Weights of a small GPT-style language model, trained from scratch on English Wikipedia.
Size: MLP 1344 tanh GELU, 9.04M parameters.
Each number is 50 + 15 x the weight over the matrix's rms, rounded and kept within 0 to 99. Layers, rows and columns count from 0.

# down: layer 5 MLP down (transposed), 1344x224, rms 0.0551, rows 1084-1114, columns 0-111
# up: layer 5 MLP up, 1344x224, rms 0.0551, rows 1085-1115, columns 0-111
down1084:42 66 47 47 27 43 37 43 41 58 33 34 55 37 37 52 93 16 66 81 87 44 56 55 31 57 53 62 40 48 69 28 91 31 55 70 67 75 56 51 69 38 54 42 42 50 50 41 49 58 34 46 47 74 59 41 42 26 47 39 45 43 70 48 42 49 42 28 52 42 88 69 76 63 28 53 43 34 13 25 63 53 61 58 28 68 30 34 65 10 53 71 46 84 43 36 47 59 66 42 43 38 51 40 46 53 42 64 46 59 37 50
up1085:45 66 62 48 50 44 56 54 62 57 41 40 37 73 44 63 40 58 54 35 57 63 52 19 50 51 47 49 52 27 75 34 16 74 77 44 60 55 41 43 36 51 55 54 55 74 52 67 73 42 63 34 18 58 63 63 52 53 62 70 38 72 54 29 49 48 82 45 54 66 61 64 49 24 50 54 51 36 54 46 56 72 33 32 58 60 37 36 55 29 60 56 57 63 34 37 36 59 63 43 48 57 41 49 52 51 56 33 43 44 64 49
down1085:59 21 49 42 37 50 75 66 46 51 43 64 50 75 48 30 45 71 32 37 58 34 50 37 43 69 60 16 49 40 43 79 44 30 44 52 46 41 47 51 44 23 52 35 63 61 51 44 52 39 29 47 40 54 48 45 69 27 44 58 54 55 61 81 30 53 29 42 64 59 44 42 51 59 41 59 55 51 25 42 53 28 32 41 45 55 44 30 44 47 27 35 53 51 50 35 43 37 36 36 24 63 28 51 31 41 43 65 53 54 73 38
up1086:51 56 62 57 38 76 46 59 48 60 42 78 42 49 35 39 52 47 46 50 53 49 58 48 44 58 55 44 72 69 40 62 66 43 34 50 71 70 40 42 65 47 47 52 58 49 37 57 57 55 48 55 71 47 30 53 42 72 55 27 52 49 58 58 47 36 42 81 58 40 70 63 25 52 53 43 56 45 56 59 30 54 41 46 71 59 52 45 52 64 49 65 45 32 62 43 32 58 27 59 53 44 63 60 49 71 62 74 38 49 36 39
down1086:44 51 73 75 87 26 25 71 60 34 49 77 41 31 51 16 75 71 51 64 64 54 66 53 59 47 92 79 40 66 37 26 53 70 66 62 18 31 49 40 20 55 45 58 49 56 49 40 65 76 71 69 67 51 56 45 37 67 58 41 59 46 42 77 31 63 69 45 60 42 54 36 48 32 41 31 33 35 52 37 47 68 44 63 45 73 49 80 43 48 46 65 58 27 58 41 40 30 47 47 40 34 08 50 65 54 22 40 31 65 54 68
up1087:48 51 59 94 68 38 67 56 66 55 46 53 39 83 78 35 59 19 52 41 69 63 68 34 55 56 56 48 51 50 63 68 41 70 51 73 56 88 37 53 67 47 37 53 26 52 36 43 28 51 59 59 53 28 42 65 58 96 51 46 27 41 36 50 60 55 25 68 66 65 72 47 45 63 31 61 45 47 60 38 67 44 30 71 65 50 31 49 78 64 69 46 39 35 51 53 44 61 64 69 45 35 56 32 56 29 39 55 32 41 63 57
down1087:40 50 72 72 97 45 36 61 54 22 50 49 53 56 48 56 36 50 37 70 59 32 43 53 72 56 32 28 40 33 52 58 53 81 38 49 49 68 82 36 40 40 43 73 60 62 43 64 31 32 50 61 58 40 59 64 66 27 53 31 42 33 19 65 82 78 28 46 34 56 45 45 58 58 40 73 45 46 79 73 78 47 75 60 63 33 29 36 36 68 48 43 65 39 67 41 58 33 24 65 53 63 78 48 40 75 46 52 43 29 42 42
up1088:31 64 32 41 44 52 62 24 42 18 48 31 67 34 72 33 16 56 46 71 62 69 63 64 71 52 80 35 57 51 51 26 65 59 50 48 38 72 44 53 44 58 61 36 52 47 43 51 70 63 67 68 79 72 57 44 64 60 48 68 45 59 58 28 58 32 61 57 21 38 54 55 30 28 49 53 44 46 33 63 77 47 40 27 48 76 57 43 53 55 51 40 85 28 74 69 50 62 59 18 83 31 65 38 75 42 47 47 41 37 35 33
down1088:56 46 57 53 40 44 37 48 49 84 56 48 45 62 41 50 45 65 46 29 46 20 41 31 41 56 69 57 52 44 63 35 24 60 51 48 66 55 61 48 83 35 50 48 11 69 41 46 55 81 60 45 31 28 61 34 44 46 38 62 61 26 45 32 61 54 52 53 55 37 10 71 59 56 42 46 22 66 69 42 37 36 41 52 26 61 48 63 46 55 28 07 57 69 49 45 43 46 35 99 59 43 59 32 44 78 41 25 77 40 63 61
up1089:49 46 31 50 67 36 26 25 62 47 60 44 35 66 60 33 48 39 56 51 61 58 63 82 53 42 76 39 31 49 62 49 60 74 39 66 45 40 56 63 57 50 63 50 22 37 53 48 26 31 53 45 53 45 08 77 67 48 63 29 27 38 25 52 78 31 66 33 47 58 43 52 42 60 35 53 39 46 65 55 62 52 43 47 55 57 51 58 62 53 39 58 65 41 52 34 37 59 70 57 59 24 56 33 48 34 54 27 45 38 53 48
down1089:68 87 77 49 48 39 51 41 46 40 66 71 64 44 46 51 59 70 22 25 42 38 27 44 32 50 60 69 53 38 50 38 48 62 38 63 36 75 33 70 45 48 72 51 53 59 71 39 71 53 34 51 29 45 33 55 58 44 84 48 61 64 49 38 47 37 38 29 47 48 70 55 27 56 70 71 45 37 56 48 21 67 65 24 39 62 81 59 81 42 46 52 70 45 54 55 57 24 73 77 66 57 52 40 80 26 46 45 68 43 50 46
up1090:15 99 37 59 44 58 50 45 52 47 60 60 42 66 66 72 69 34 99 43 75 31 74 47 59 51 43 75 75 52 58 56 67 46 17 35 51 34 75 02 68 37 82 71 75 46 33 32 71 67 52 41 52 58 54 38 59 86 70 88 47 77 44 46 45 42 74 29 30 55 49 60 45 15 13 44 50 00 31 55 77 08 00 61 27 67 63 25 42 48 63 42 48 57 62 09 70 68 56 50 51 39 54 54 38 20 73 86 08 24 54 58
down1090:41 60 60 52 31 66 57 62 50 32 64 47 60 69 76 51 79 62 84 75 59 44 70 56 49 47 24 45 75 33 49 31 52 62 54 52 33 32 74 46 39 36 49 50 39 54 25 58 31 55 40 20 41 32 67 49 80 69 65 78 62 65 54 68 38 25 31 35 55 19 64 73 60 46 00 63 49 75 37 31 36 48 42 42 37 31 31 23 25 15 48 67 83 73 42 38 69 73 58 44 69 59 41 59 50 58 40 69 43 45 48 69
up1091:38 37 50 38 45 55 77 50 34 57 53 25 53 55 37 54 40 37 35 29 57 48 63 57 63 61 82 52 33 40 52 25 47 21 07 55 53 50 75 54 38 54 64 75 47 58 37 52 46 20 40 37 26 55 43 52 77 51 34 56 34 27 34 45 47 27 46 72 63 62 38 35 52 79 72 40 64 26 36 39 51 48 52 39 58 41 66 57 30 56 25 44 53 63 69 29 69 71 30 85 67 68 39 47 24 40 56 42 21 32 44 30
down1091:52 57 44 57 73 51 50 44 26 37 43 23 62 56 10 37 48 74 45 61 59 50 25 45 51 63 87 54 45 58 54 62 52 49 41 71 44 66 50 21 68 59 39 40 21 53 58 15 54 28 47 70 69 28 65 65 28 56 60 59 43 42 50 67 74 69 47 58 55 33 41 53 49 46 29 35 48 44 25 59 28 38 59 59 48 73 44 45 82 70 50 44 33 56 79 63 31 49 45 70 45 40 56 59 67 66 13 93 53 57 38 46
up1092:27 53 48 62 99 42 18 67 27 51 59 28 61 92 76 42 45 67 53 67 28 46 47 47 52 63 65 43 29 54 43 41 37 40 35 49 70 60 54 60 59 53 69 49 76 49 70 40 46 42 49 69 34 46 38 35 61 81 69 62 32 62 63 71 37 59 49 79 35 62 35 33 05 79 64 66 67 62 78 73 50 71 58 41 38 72 55 67 75 74 49 46 54 59 72 53 48 19 47 50 11 58 75 38 61 36 52 41 51 39 70 53
down1092:49 48 46 34 43 31 61 40 39 45 25 51 64 78 61 37 43 65 63 45 60 71 25 59 45 47 43 14 70 68 63 54 29 59 59 47 57 30 74 69 53 52 45 47 53 75 38 48 38 69 52 35 56 42 46 30 52 40 55 39 68 73 71 61 50 41 53 60 30 47 61 51 53 73 56 59 54 50 31 50 33 67 77 31 38 15 42 41 56 66 27 52 76 31 28 45 38 44 44 43 46 62 69 19 41 54 39 34 40 32 46 41
up1093:69 50 61 50 54 56 82 48 72 83 45 64 22 26 31 36 74 31 49 41 74 40 47 47 35 51 63 46 53 59 49 72 65 41 45 76 69 46 84 20 32 50 83 48 62 51 69 71 61 64 30 39 72 55 66 58 48 45 54 56 27 16 70 53 47 48 77 40 60 42 51 43 39 47 67 28 43 57 48 62 48 30 64 56 62 56 41 59 80 44 33 63 34 40 55 25 58 64 38 60 21 70 68 55 49 56 45 68 46 56 63 55
down1093:49 48 50 51 89 35 69 14 59 52 43 45 61 44 67 16 58 74 48 45 34 57 47 51 55 37 29 56 17 38 27 74 24 39 72 44 49 46 31 42 49 54 80 47 48 39 46 56 52 72 58 39 54 45 63 45 56 69 73 68 38 08 47 50 28 33 51 48 48 05 35 36 65 42 74 69 57 47 50 62 66 53 45 53 63 50 76 60 66 73 46 59 49 86 44 57 46 48 55 51 46 58 56 39 41 16 44 56 57 58 45 55
up1094:30 77 33 40 58 28 47 74 49 27 51 55 59 50 32 83 17 60 22 70 45 83 54 82 50 34 39 36 45 44 56 48 39 69 48 60 47 73 76 70 33 77 66 69 59 48 55 59 46 47 45 45 56 37 23 69 44 48 31 43 70 43 65 41 62 29 50 40 27 74 39 52 51 31 54 44 32 46 66 46 52 47 54 65 57 35 57 37 49 43 76 26 58 38 33 51 30 54 61 70 26 22 36 83 77 34 25 38 66 20 31 47
down1094:61 65 49 64 48 48 52 66 54 54 40 44 30 34 81 37 53 36 30 56 55 54 49 42 46 53 46 54 60 64 46 40 44 64 33 58 51 52 50 73 43 45 47 50 41 47 44 42 49 36 49 24 33 48 45 40 61 11 85 71 66 33 55 50 53 61 42 30 35 49 58 70 52 43 13 56 78 64 50 47 65 25 61 42 65 54 59 44 52 52 34 66 52 34 53 56 23 29 41 50 48 55 64 65 44 72 52 50 46 87 43 49
up1095:49 63 45 43 56 40 42 50 48 31 75 45 48 34 43 70 54 51 24 44 43 62 45 64 89 51 45 45 55 69 58 44 58 46 23 50 43 55 56 76 45 32 28 64 45 45 55 67 47 42 61 53 47 24 50 47 47 35 54 39 62 61 51 37 38 44 55 41 68 13 60 72 37 36 30 33 41 64 56 37 74 40 18 59 30 61 55 51 58 39 55 62 57 37 58 59 84 58 59 57 32 76 48 45 60 73 65 45 46 34 43 57
down1095:47 53 49 73 59 39 47 56 22 48 47 24 39 31 27 43 67 49 49 70 34 40 27 30 50 61 41 29 46 43 22 43 64 60 58 29 75 43 57 44 55 47 52 54 38 32 54 44 51 31 44 57 38 64 66 80 45 47 72 56 19 59 41 58 53 44 47 57 47 29 52 38 47 48 52 49 42 17 47 50 47 69 50 58 49 47 42 62 54 35 52 30 69 78 46 75 51 45 56 69 38 60 30 30 51 27 47 54 51 52 31 53
up1096:38 41 70 38 61 46 35 47 42 54 58 64 68 32 34 56 29 48 42 62 47 41 54 57 84 57 50 54 46 52 29 38 63 70 62 52 57 72 33 81 53 61 52 80 72 50 60 56 51 49 76 63 44 55 49 70 42 40 58 30 58 76 43 71 41 55 37 53 49 55 48 31 44 22 36 49 78 60 36 39 28 25 36 65 51 56 53 47 44 50 62 54 52 68 67 39 26 56 48 43 61 36 46 48 61 66 30 59 62 52 58 49
down1096:53 61 35 68 60 44 87 50 57 48 47 45 47 53 55 41 76 73 38 31 55 45 75 65 66 53 43 16 44 63 48 72 37 55 31 25 30 30 37 36 58 21 63 40 34 38 48 64 39 69 53 52 58 55 58 38 61 41 57 60 48 41 45 64 38 42 49 47 46 46 33 55 69 41 40 64 47 38 53 45 25 55 64 34 68 43 50 43 80 42 68 27 36 53 54 60 59 50 41 67 37 46 67 66 62 51 65 40 58 43 50 26
up1097:39 58 49 46 48 51 75 73 45 49 70 70 48 67 23 45 62 61 42 63 70 38 57 70 51 21 62 21 58 30 34 53 96 57 57 46 37 48 63 53 50 42 51 38 46 40 51 41 46 40 60 45 25 39 54 56 54 41 57 44 50 62 62 66 51 39 68 41 29 35 38 54 94 67 67 20 39 48 61 58 25 42 48 12 51 59 43 72 30 74 46 59 09 55 44 61 25 39 67 53 55 47 40 72 70 44 25 83 48 59 46 29
down1097:51 40 14 49 49 70 57 70 56 47 47 34 49 31 38 52 26 37 18 49 48 61 55 54 45 70 45 50 49 52 37 52 54 41 60 55 84 41 64 54 48 79 41 43 21 63 51 61 15 68 46 51 56 82 65 45 34 55 23 60 32 49 60 60 41 15 51 45 60 43 39 41 68 41 67 42 48 39 71 68 39 14 65 53 68 68 57 69 58 60 81 60 32 34 14 28 33 38 31 54 44 63 60 78 68 40 21 56 43 42 33 56
up1098:30 84 64 59 51 33 46 49 24 63 55 65 40 42 68 53 31 59 45 41 62 39 09 35 47 38 34 13 41 52 29 44 36 38 48 55 72 43 64 59 53 54 61 22 23 48 78 56 52 69 32 60 63 53 62 57 66 62 55 68 35 44 64 48 62 25 63 42 54 48 39 78 56 44 25 27 49 35 58 42 72 56 41 28 48 44 54 47 80 61 48 21 48 49 62 60 58 58 53 87 49 36 64 44 75 51 32 77 35 34 58 57
down1098:85 40 78 47 50 47 28 43 31 21 43 58 33 25 25 53 45 36 71 58 40 49 82 49 55 43 43 71 52 32 59 32 44 46 49 64 58 33 44 49 19 35 83 42 56 60 54 60 61 42 68 68 62 40 44 69 55 78 41 25 54 34 72 59 38 75 46 43 47 50 54 28 31 57 23 42 47 52 32 62 49 48 65 45 49 39 69 55 52 57 77 38 63 63 33 36 56 34 43 23 26 61 18 43 46 56 61 24 54 43 36 50
up1099:35 51 30 46 92 41 10 47 43 78 51 22 71 68 48 24 43 61 46 14 57 46 66 56 92 67 61 69 32 95 49 51 70 54 27 67 77 41 39 00 73 31 46 51 61 35 80 48 54 54 20 35 84 85 51 43 47 62 48 71 71 75 39 42 77 70 52 60 26 65 58 01 63 86 84 49 66 45 35 42 99 47 13 38 60 75 50 64 49 64 40 14 30 65 66 68 37 25 71 57 58 62 61 53 93 55 37 54 70 51 41 00
down1099:73 18 43 26 87 41 47 65 35 81 46 50 35 58 43 20 46 58 37 45 42 09 53 80 83 54 57 54 72 61 52 26 29 50 47 67 58 33 46 34 48 56 66 34 46 39 66 42 68 56 45 39 57 65 77 27 42 41 47 60 54 62 43 40 61 36 66 55 08 71 69 00 55 71 70 33 38 46 13 45 83 95 35 31 79 58 55 69 27 55 56 34 64 58 65 84 40 30 78 34 52 32 39 49 57 45 40 55 63 84 37 04
up1100:49 51 51 48 58 37 37 46 42 41 72 38 36 51 47 68 38 80 42 44 56 51 45 46 34 47 35 55 54 34 57 39 56 64 64 70 40 36 75 42 57 49 61 54 49 58 37 46 59 76 29 57 54 78 71 38 56 54 59 58 55 48 56 38 30 50 42 20 27 52 70 37 51 11 43 71 63 62 58 29 59 20 71 71 54 52 49 43 17 52 27 63 42 71 52 76 52 58 61 49 33 53 56 44 30 52 60 60 63 17 54 30
down1100:59 59 25 35 34 74 29 49 57 35 19 34 46 25 32 42 29 10 89 47 57 83 55 62 49 26 36 31 46 43 70 34 49 49 52 50 63 58 56 56 51 40 33 58 47 39 52 58 34 53 46 62 48 24 82 32 29 62 51 34 49 42 64 37 59 40 53 44 37 68 61 26 40 68 41 48 58 71 48 36 35 62 53 65 52 68 63 65 49 63 54 59 33 48 55 37 63 46 58 41 57 36 26 39 49 45 56 56 57 41 29 74
up1101:42 37 41 87 55 71 34 35 27 59 56 37 44 75 35 52 52 20 67 69 68 53 55 43 61 68 51 24 62 41 58 38 54 36 44 55 59 39 40 41 47 68 58 40 42 65 58 41 79 54 52 51 78 51 75 30 68 39 51 51 61 51 48 49 45 43 73 72 36 31 52 62 43 53 52 49 15 72 45 84 31 41 42 43 54 47 41 37 29 38 22 65 38 57 35 50 42 41 47 69 11 36 86 57 41 64 51 55 43 48 66 74
down1101:64 55 30 60 33 45 45 71 45 42 47 52 23 35 64 57 51 70 56 55 67 60 31 38 80 56 55 40 32 52 65 47 78 44 28 36 59 54 57 29 27 49 47 36 45 70 71 40 54 68 57 82 58 62 23 61 44 76 48 39 52 44 66 47 50 42 61 64 57 52 36 49 54 86 51 56 42 39 36 48 44 37 58 49 73 63 56 47 34 33 59 42 50 51 79 31 35 56 38 31 48 58 40 46 77 45 28 33 42 57 25 41
up1102:40 45 51 79 56 31 69 55 46 32 54 49 35 58 80 57 62 48 50 50 55 16 59 45 55 48 56 61 38 41 72 32 60 57 65 54 61 46 75 62 34 39 43 62 32 41 61 56 54 59 39 42 31 43 38 57 37 36 59 50 52 46 80 32 38 47 62 69 69 43 21 69 34 67 44 51 54 17 47 50 38 51 52 61 31 54 52 54 85 33 51 26 47 67 38 50 43 33 48 48 69 56 65 40 61 82 37 88 40 59 40 56
down1102:28 52 61 34 65 63 35 40 19 79 34 47 70 46 51 26 63 48 48 50 51 51 74 64 54 60 64 40 50 65 44 48 67 70 41 48 41 67 52 28 22 50 48 41 69 65 50 47 41 32 47 58 41 76 64 43 37 54 50 59 35 47 36 41 47 39 51 70 10 55 47 41 45 50 52 63 57 63 63 43 74 51 62 21 43 77 56 68 45 49 45 46 44 49 24 52 71 54 31 48 46 39 57 40 52 34 70 58 41 65 58 70
up1103:71 48 44 49 36 70 28 42 58 58 32 60 63 72 43 58 53 54 65 65 42 40 44 48 79 57 53 53 54 08 76 34 79 55 54 63 46 47 52 47 35 66 44 45 61 41 61 40 63 32 70 24 57 83 31 46 54 48 43 86 64 54 35 58 49 69 65 35 70 52 41 60 74 52 19 51 73 63 80 41 73 31 80 52 54 67 06 44 43 42 72 77 45 44 51 59 32 12 39 66 51 62 47 32 30 54 55 54 38 68 52 01
down1103:67 66 48 41 20 43 53 44 37 65 65 42 32 41 65 69 23 77 72 66 86 60 35 48 57 24 11 32 55 50 74 67 27 76 40 61 43 55 39 74 55 22 71 48 39 25 29 72 38 19 71 38 42 51 39 74 66 40 34 61 26 50 37 46 67 54 75 35 47 71 55 37 46 37 30 64 21 49 64 65 40 40 38 53 41 51 43 38 58 55 59 36 26 62 35 67 34 35 58 51 61 40 86 52 67 46 51 34 57 29 69 55
up1104:64 26 58 70 57 55 58 50 47 55 48 68 45 63 47 67 30 63 99 77 39 49 54 42 68 71 47 41 58 68 62 25 51 48 29 53 42 36 35 24 53 36 46 45 71 65 50 48 58 43 67 42 75 72 37 57 38 52 46 58 57 58 54 32 51 59 60 33 48 56 49 39 37 44 23 24 46 79 37 41 27 61 70 53 60 61 72 69 36 23 40 50 38 87 52 36 61 36 44 57 53 69 69 44 39 41 54 49 39 37 36 37
down1104:36 45 40 53 57 50 46 65 40 55 30 44 63 82 33 47 57 50 22 49 46 51 33 43 41 79 45 62 56 48 37 73 34 45 60 37 60 72 57 65 39 51 35 14 52 28 48 61 36 42 35 55 43 46 65 66 68 46 58 48 46 30 53 28 45 63 51 57 55 82 36 62 72 58 50 74 47 25 64 74 63 29 49 51 52 43 76 49 53 62 53 43 53 57 48 61 50 68 50 26 61 52 29 57 63 35 60 46 50 44 56 49
up1105:57 43 41 31 64 42 52 37 36 87 75 58 46 50 46 48 75 54 36 52 65 84 72 52 44 41 51 32 45 65 42 56 66 46 36 22 05 55 47 37 39 49 32 23 34 57 39 59 42 26 42 50 48 59 41 74 53 65 39 72 29 19 39 47 44 34 63 71 53 60 43 32 37 26 40 61 23 68 17 53 52 55 43 13 47 58 41 46 31 79 33 37 38 48 59 33 37 46 32 25 69 69 32 37 48 29 39 78 37 35 24 48
down1105:40 59 62 54 39 47 42 63 64 53 25 81 46 42 67 37 57 55 37 66 38 52 52 52 43 31 74 62 57 45 34 53 41 41 57 68 60 63 52 65 35 47 82 45 52 63 54 37 74 22 35 48 38 43 52 32 64 21 51 31 70 59 55 38 19 70 67 54 55 84 32 63 78 27 52 61 69 38 41 57 38 42 41 53 58 50 55 66 68 56 72 31 52 71 49 60 61 42 58 32 68 66 56 67 64 34 56 30 61 59 66 63
up1106:77 53 49 32 57 55 68 13 37 52 48 74 66 61 48 43 37 47 37 42 71 63 54 47 46 24 50 57 59 34 15 26 39 61 48 70 48 51 42 43 22 64 73 52 66 65 32 73 32 55 66 62 61 39 62 66 08 64 27 34 56 67 28 50 54 27 51 50 41 26 52 79 41 64 45 64 23 73 66 61 74 61 68 09 30 33 40 76 87 53 50 49 61 71 57 45 29 34 66 89 68 48 66 57 21 46 73 53 39 60 49 29
down1106:19 41 36 12 43 50 72 32 40 59 44 80 63 58 26 61 80 71 70 51 45 57 44 62 12 37 27 90 49 43 46 44 35 62 37 61 55 70 60 43 83 61 78 37 75 36 44 28 56 36 42 29 41 57 54 58 62 55 54 26 64 52 58 34 76 35 38 80 34 32 29 66 54 38 51 93 40 46 48 21 78 57 53 39 46 62 30 42 73 69 56 24 41 58 45 42 51 41 54 60 80 64 52 55 67 53 44 37 81 71 85 44
up1107:33 58 48 73 35 45 49 44 75 49 57 31 02 25 35 55 43 54 51 86 45 49 72 40 56 44 48 59 73 38 44 28 66 55 60 56 21 49 44 36 33 61 61 34 38 60 29 32 45 53 45 38 73 55 36 30 53 20 51 26 37 58 43 38 49 81 32 69 74 69 51 38 32 44 54 61 50 49 52 54 44 60 69 31 46 18 65 60 31 59 33 34 71 50 48 46 53 46 34 41 50 44 40 14 51 72 52 20 44 39 54 39
down1107:46 71 49 47 53 25 58 55 44 43 56 40 72 58 14 59 79 31 60 71 73 68 50 77 72 59 73 58 56 69 62 39 68 42 66 73 44 42 44 37 31 50 45 69 69 41 72 37 60 64 37 48 65 67 29 41 34 63 46 63 59 63 50 49 05 69 91 55 61 77 84 62 65 28 55 57 52 57 26 27 60 38 32 36 25 46 63 19 41 51 54 87 38 56 48 45 63 38 39 68 43 34 42 40 73 45 46 63 43 56 54 36
up1108:32 57 22 61 50 45 55 30 59 62 53 59 45 33 59 57 50 50 18 34 52 50 63 35 59 10 33 27 40 37 69 44 46 55 56 74 43 66 40 64 64 54 40 33 59 22 26 37 63 45 59 51 70 42 64 42 45 58 80 33 28 40 68 43 34 60 54 62 70 43 35 44 38 43 12 29 49 81 53 35 85 47 67 47 43 33 73 42 78 69 28 60 51 44 67 62 52 55 46 58 51 55 41 57 37 35 54 76 54 46 47 34
down1108:47 66 45 64 32 60 45 74 66 52 35 43 45 76 71 66 55 38 68 46 28 68 66 77 61 48 52 38 28 34 39 64 80 42 63 35 21 58 56 54 56 68 71 57 52 24 54 51 46 57 51 32 35 17 47 51 53 64 71 42 40 58 60 39 56 78 68 36 62 51 24 49 51 75 45 37 72 55 74 59 37 67 70 72 66 31 67 53 50 75 48 60 42 30 79 40 57 68 41 46 24 69 56 68 44 62 69 47 35 44 29 65
up1109:00 48 58 53 71 39 40 57 44 47 41 41 72 50 40 45 43 40 73 65 48 45 29 40 46 50 37 34 76 26 75 44 47 85 46 36 64 65 37 62 55 84 68 68 52 51 69 33 65 65 50 72 59 47 24 45 65 73 33 53 35 24 34 36 62 65 40 59 38 48 51 27 63 29 64 25 56 28 53 39 28 21 51 48 30 80 24 34 45 53 57 63 22 42 68 64 53 42 59 61 67 56 47 72 55 61 41 35 69 50 64 67
down1109:32 41 46 60 39 61 66 49 42 43 32 60 75 56 62 35 65 22 63 50 73 75 41 38 56 49 33 45 39 35 34 29 36 43 56 53 70 52 47 52 53 31 62 49 61 47 80 41 52 36 63 40 43 56 39 80 43 72 62 69 37 48 40 44 51 23 39 54 45 54 45 31 30 65 63 35 75 59 61 47 58 35 52 79 66 59 44 54 37 34 59 27 61 35 64 42 41 47 52 56 48 47 43 60 37 55 45 74 39 54 29 50
up1110:22 38 57 29 57 65 39 31 16 55 64 47 47 39 55 53 67 41 24 67 49 46 57 36 53 73 50 25 73 34 45 52 44 56 50 35 38 62 42 64 50 67 51 36 44 36 50 47 39 59 41 43 42 61 62 48 54 31 42 31 44 53 47 63 73 67 46 51 74 43 53 34 50 62 45 34 58 68 48 78 66 35 22 59 29 63 64 64 68 41 58 55 44 20 49 27 46 57 56 58 56 55 56 57 43 60 61 28 64 69 38 43
down1110:51 67 57 46 52 33 81 45 43 69 42 51 68 45 38 53 55 43 45 52 55 67 61 59 38 70 60 59 54 40 51 21 37 50 61 48 69 69 29 59 57 56 56 53 64 71 71 42 63 27 44 69 49 34 49 77 61 32 53 73 31 48 34 57 49 62 47 50 42 26 57 43 36 35 30 38 46 52 66 62 44 49 34 51 37 55 66 40 44 16 80 45 50 51 59 70 55 14 49 35 43 49 19 92 60 56 65 52 64 65 42 55
up1111:73 69 30 71 46 60 44 69 60 66 43 71 73 31 52 33 63 67 32 45 48 59 46 35 60 28 38 38 47 48 48 43 70 49 35 43 45 61 52 57 41 52 37 23 63 62 48 60 81 42 39 67 50 53 47 52 42 29 44 82 46 41 76 53 74 56 36 13 53 58 81 44 71 61 52 31 37 42 79 64 35 35 37 43 33 47 71 43 56 58 86 59 47 65 59 62 30 57 56 35 65 56 38 61 64 71 29 52 24 56 75 45
down1111:45 51 57 52 40 46 60 54 38 49 52 54 26 47 58 49 51 60 73 59 65 28 74 40 32 47 60 48 56 47 62 53 65 47 47 47 48 70 70 47 79 57 44 50 58 55 73 53 72 35 36 43 57 67 54 41 77 54 69 44 73 65 39 61 44 59 42 54 47 47 52 80 43 50 72 43 31 50 24 47 51 61 52 47 88 66 42 52 70 62 70 66 46 51 62 65 49 47 67 28 75 39 21 60 50 86 37 66 79 29 38 43
up1112:61 68 57 90 55 32 46 41 50 48 55 49 32 55 55 55 43 66 48 24 61 57 77 10 70 46 60 48 69 41 36 40 57 51 28 37 84 32 49 79 77 58 51 53 58 45 50 37 51 49 36 63 87 36 61 58 42 40 46 45 56 59 39 57 48 56 75 41 64 75 41 42 59 55 31 47 47 70 64 51 32 63 30 37 50 39 55 47 34 55 56 59 51 34 40 64 73 55 40 56 50 67 27 67 21 40 42 33 41 39 47 47
down1112:33 60 41 31 75 34 77 53 47 34 61 53 57 41 75 31 44 73 20 39 55 56 63 46 39 35 72 64 19 41 27 39 62 62 58 60 72 78 72 43 66 51 46 37 64 52 43 39 62 18 37 28 50 50 56 38 49 45 38 50 68 46 38 59 38 53 66 69 36 29 48 49 25 43 38 24 72 39 46 76 61 41 45 11 22 57 72 70 36 55 44 47 31 49 42 53 73 41 22 30 52 38 37 59 40 39 53 39 60 69 35 37
up1113:59 38 30 41 44 53 57 31 52 49 56 51 49 60 75 53 27 55 64 75 74 50 47 71 90 61 34 67 50 86 33 64 32 57 41 69 26 64 34 52 22 83 34 19 99 57 39 36 22 53 63 71 50 65 51 61 56 24 32 71 39 48 61 49 42 84 54 68 53 63 41 89 45 29 44 51 89 45 40 55 47 21 62 63 62 50 24 28 22 83 63 45 35 45 64 85 63 51 81 49 48 61 59 39 61 90 57 59 84 28 36 66
down1113:44 29 46 67 58 50 66 69 47 54 41 53 51 35 42 43 70 64 56 69 38 69 31 57 62 61 47 54 62 43 43 74 34 53 00 42 51 30 57 27 14 68 43 41 58 69 44 34 36 33 49 72 33 36 07 49 31 54 35 75 97 35 59 41 31 53 53 54 68 34 69 51 35 47 31 61 36 44 61 64 62 61 25 50 47 44 47 42 68 43 52 41 45 78 48 23 65 57 49 28 59 73 51 40 54 53 38 62 77 20 61 79
up1114:70 62 25 53 57 43 62 75 51 36 65 78 54 37 38 41 41 79 42 41 44 33 46 49 47 41 55 52 38 46 52 41 59 46 27 51 52 34 43 51 46 34 58 25 33 58 62 37 45 56 32 31 56 45 60 40 34 55 25 59 46 54 42 45 48 42 69 43 73 33 40 37 64 27 48 62 66 37 45 40 62 45 36 53 49 38 52 52 58 69 59 44 56 48 42 54 43 55 29 53 21 37 61 35 64 67 35 48 55 33 41 69
down1114:42 37 32 29 39 66 37 51 44 54 39 28 39 44 49 52 57 30 82 46 55 47 49 44 48 54 40 54 56 73 38 61 37 42 74 52 64 48 67 30 74 77 61 62 43 56 32 74 62 50 77 66 71 51 50 64 37 48 70 34 54 50 59 62 40 77 55 66 29 68 57 61 50 55 37 40 47 45 53 57 19 55 58 55 78 53 38 81 45 50 52 71 44 56 64 57 61 48 80 32 69 84 41 48 72 44 46 66 57 57 57 51
up1115:51 37 56 58 59 78 29 43 24 23 20 73 56 15 40 44 55 39 47 39 41 54 44 56 63 54 49 42 53 80 68 37 39 62 50 72 34 26 66 36 32 39 57 00 68 73 61 54 53 36 57 44 51 52 58 36 73 55 32 57 36 64 34 31 62 31 65 52 51 56 60 34 59 17 31 51 54 36 69 49 68 65 42 62 51 21 63 58 41 54 45 61 81 69 54 78 52 62 68 27 57 42 55 76 41 62 47 44 49 36 58 29